Weights of a small transformer language model: a variant of Adam for these matrices.
Each number is 500 + 50 x the weight over the matrix's rms, rounded and kept within 0 to 999. Layers, rows and columns count from 0. Numbers have three digits each.

# layer 8 MLP up, 704x128, rms 0.137, rows 406-413, columns 0-127
546507513514492444455485478494446556532472533446432430516469500486504518507493487459436584501436473505428492492532478579516573524352495492486377496604589553499504509485503561530460471527482458516495581494540523470535430574429519518617562549536538550395411521488388390486413571451473429498567519535446474578405529441522579440493535460626482487467455520490537575511509547462483426492505
539563424462509513620557484607492622618455502463509488456502485478436539564447474529577521473537423515486455465551507509527511514444482465528399473514566515526533486511433488470515595492533526486528489490496560426523537452540511548333500621550468494585532546407591450446505497570504453451492554553478532568503505522558504598496441542454417498443424557570542419485466502587518617505475
460481521420548586474487479492517520407492525518529498451411418594544515579540512439489426534521476514493478510515519479502509534514529569536419444499534539548500434547550481503463519501430480564379485553485545515535557436521484529442452553507542544514420458483494555476445460521503469497522476538464507590491510412562480570510422542443484570503504503555475552483526531469489380526560
492546420407449500436472476460482384513435543413525516465452545605460512390486544496493491503474521486429473456467459472505452527578453410496554463468535515501453489527522569554490459536551437490530460487426492441504531473549424566485396542529523455577489539471514451514528538526426485553529575474466490535473533490440447440506436436459540440539535427478510536481480486536585501506560
494482416440540477585471524453489487521400559553548455510515498509449563478509490498482571499619507454540533422405623464476512472504496482475514528500519487495463500471593498499495545546436513456489545537534510492413496572427455403391493412484543556440511514508468432587493512586443503469469568512400529450489508535411457499507538425497488560536534466460527479518410471493573590525490
491529536513436531412532486460507511472527515464595463652603517579476450484478476552486499403516479504573536496575532514437410442382505461433508494480569510430476427560529409482507526515537411468521606502524536554434597517448515479545479465566513537500496511524553501450481463485442441468463524467566534514495484470486432413523481498442481411459492461564510521505530494465514488430498
543499572418502534482475520550496454487523503514463508495503533489544486630523505407483539504493478522538504433507562558530476487572475501571379552582527442493513470452479550473517526490455560502483493515470570530562449591400496574452456561357494529499516563521512406424539530420441445521420550466444513585526514528530488531566512459496445536520576599510504416512519499539487591506441
427511475475463439445505463621546550549437442483432506426451452498423501518520569537514587556499570420444511549390463517503491481430470482510487484425505458554425548526490476475484511439505513408532453570551488478510501511524486561548503459424573472523545425517508515480480492487470558557383481465493423521569512526516512466594444474572457465555543572437426515473484533446490436544497
# layer 8 MLP down (transposed), 704x128, rms 0.133, rows 406-412, columns 0-127
547485534485453544588408482477523502454519516474592593527561470529396463482418493511516470497538448523392479452435494494460545508444579578559535583449405472582574493495450630488525462513470434548482459539416482519569400456550481580442452448509563473549553562499536482529415543548525504547519575447487535517531597636566553511510459470503490477542504469527520551466562519529501553455582
499459460457522458477504507493488515458541417584407497580471611461501439601488432628384502586509512531510460580457533512592489571457494492511468509630530462494506539427610450506447532531478575449454489472492482594512483474482481482557476507505463479638393506451399486532437478445471509448479532533543473514528372557450501495441469560561548490520470543433436455562495466483545497655435
513476489516510509571645601500545506517483464439447479479408497553481536432473576397495522405510547535469556429490484526439516474547530513489519416505540512428458524475474471463529508533400534518526545470566541391522484576503561505540484535508518521506533437533485490552440529533495410433511501491508512499498602576548471480535557507446399509473476455515565426420498426578467516476537
473439458468494580552525489496496508555534411452489506526449566489412588445414523530589525548493487523539462522520452467577498405509537515453469550493543508557526438415477488484507503526453493469483498458545497538459489447428488466597511498462470484518519446460529429421567500446508425573505436505508583515500431448482504457503418547565531564445462565440527470455508541528628559535529
512446564469522464572492564522447454476580446476530543434412518487477525575484545455468499475425479486391391466614438486492517463490504506423496440499511516456592531546527516529508480565517450505466491584457450582567516545586530577475558444405553548434521434480574402453492461510472444538504511458497436496561573473610489508485454548524522570480513511528592518533504476477485523526486
472481523508573428556551397484515540464509526488524541444505473463528480561451489433471430538499441551511454515518522561568495563573513545510482499592447527452526463507444567556554515463491550475405434515457511482499424447447489553424456540440544477464496470464511522536521496484588516539489457540538568509546698546505422531531477508500463580491496494494471475633485500497492462520496
483438502475414669602458478455439617477467548526494532546451564471456505545571491494532413456528459516538514404500484488415461501526503510415548512449399416479455475509445486548480526444545455452451527502444505501550486452542470505442522506532522460508557481475525455602573440552536484530469532486482466462563633488546445484526447564547486545469471461469456497410429554505600491519540
# layer 8 MLP gate, 704x128, rms 0.152, rows 407-413, columns 0-127
506535461492593430558431480470475462480505450546618523586565530496473539491458459478510550566471508583443468531387461551443506412567466507526447530523596514408407506463528476395550538469506498448575484511491411453543459560516452409482385510525458518534525477499533427432519493468526529441487469478580514468494561449449472522571587490479563483431465538451421527639489575546594527520509
486491490532486493509488552518455579456524537430524529553516518504522497548562448445522513464529445528583509515465417565510473574440546529422454553588519539462450492526493420501554418584507517480545484479611544542579566432514536570389484483542480549463531522567502492548517449463448386540495523485478556497535585473541494608498482439472501427476493479525587447485440458485474433578510
489475508458531489502479554532564521552498524459543567428542555500537523519489623487561493569422505446501541540506418419471550463588426486443554589564476500526527513464539480583556548560486552441432482505579501503537597520562521496591530507452403522552479453464474570543576539485573481465450453477510603485512529495512577516510574500542521498401485514507510558525564472487505425442471
469566467558476539499492550531469613451448610556538422473511528532586524460556547509475554401544582457509603442543530445536487433495490531430438499446589564523532554513514485413561481521435539463421448535475504525509474474473513461531546466511399480464493534481507457395460464435547534463615442533506561530537542443515434520520503512571478433473481584528466418589370513521538440543527
549475517488497510585514536581469482564523450532535448516432499368477558483503560551483498451440388512551488510532471495551516556565523563455472526540429501490530479449411430401489512453480438516499443416505486581454491486529454482510499494576461583509474582559456545441494526531477444508512475488575481494592479472585481599470532530457547512446576521548493455450490398573482489482521
519422516505547431444470459514478530445605491597457522494488526471576506434470576505495481535513523536409571454462518516524386467479618548554500403522408437492477563604519508516493587524587471430595512482543477577470514471533452520478549482506513481466494465486431460526561566430432533499527406518467455477523494492506512545493477570470490425457590423479479525532542551522533431492413
517408633492447508460497577440499548519576504528449513482405514463513464650544510501554536564532461534469554515546529526453492523493554527498492487488473468466550490451541504405566488467425446396504461454560490494500453527537400521485429468501535537507427540476549391477449533489480421493493402448490506528541545481436479475556486538518525465541500531510478528600539486583530519486527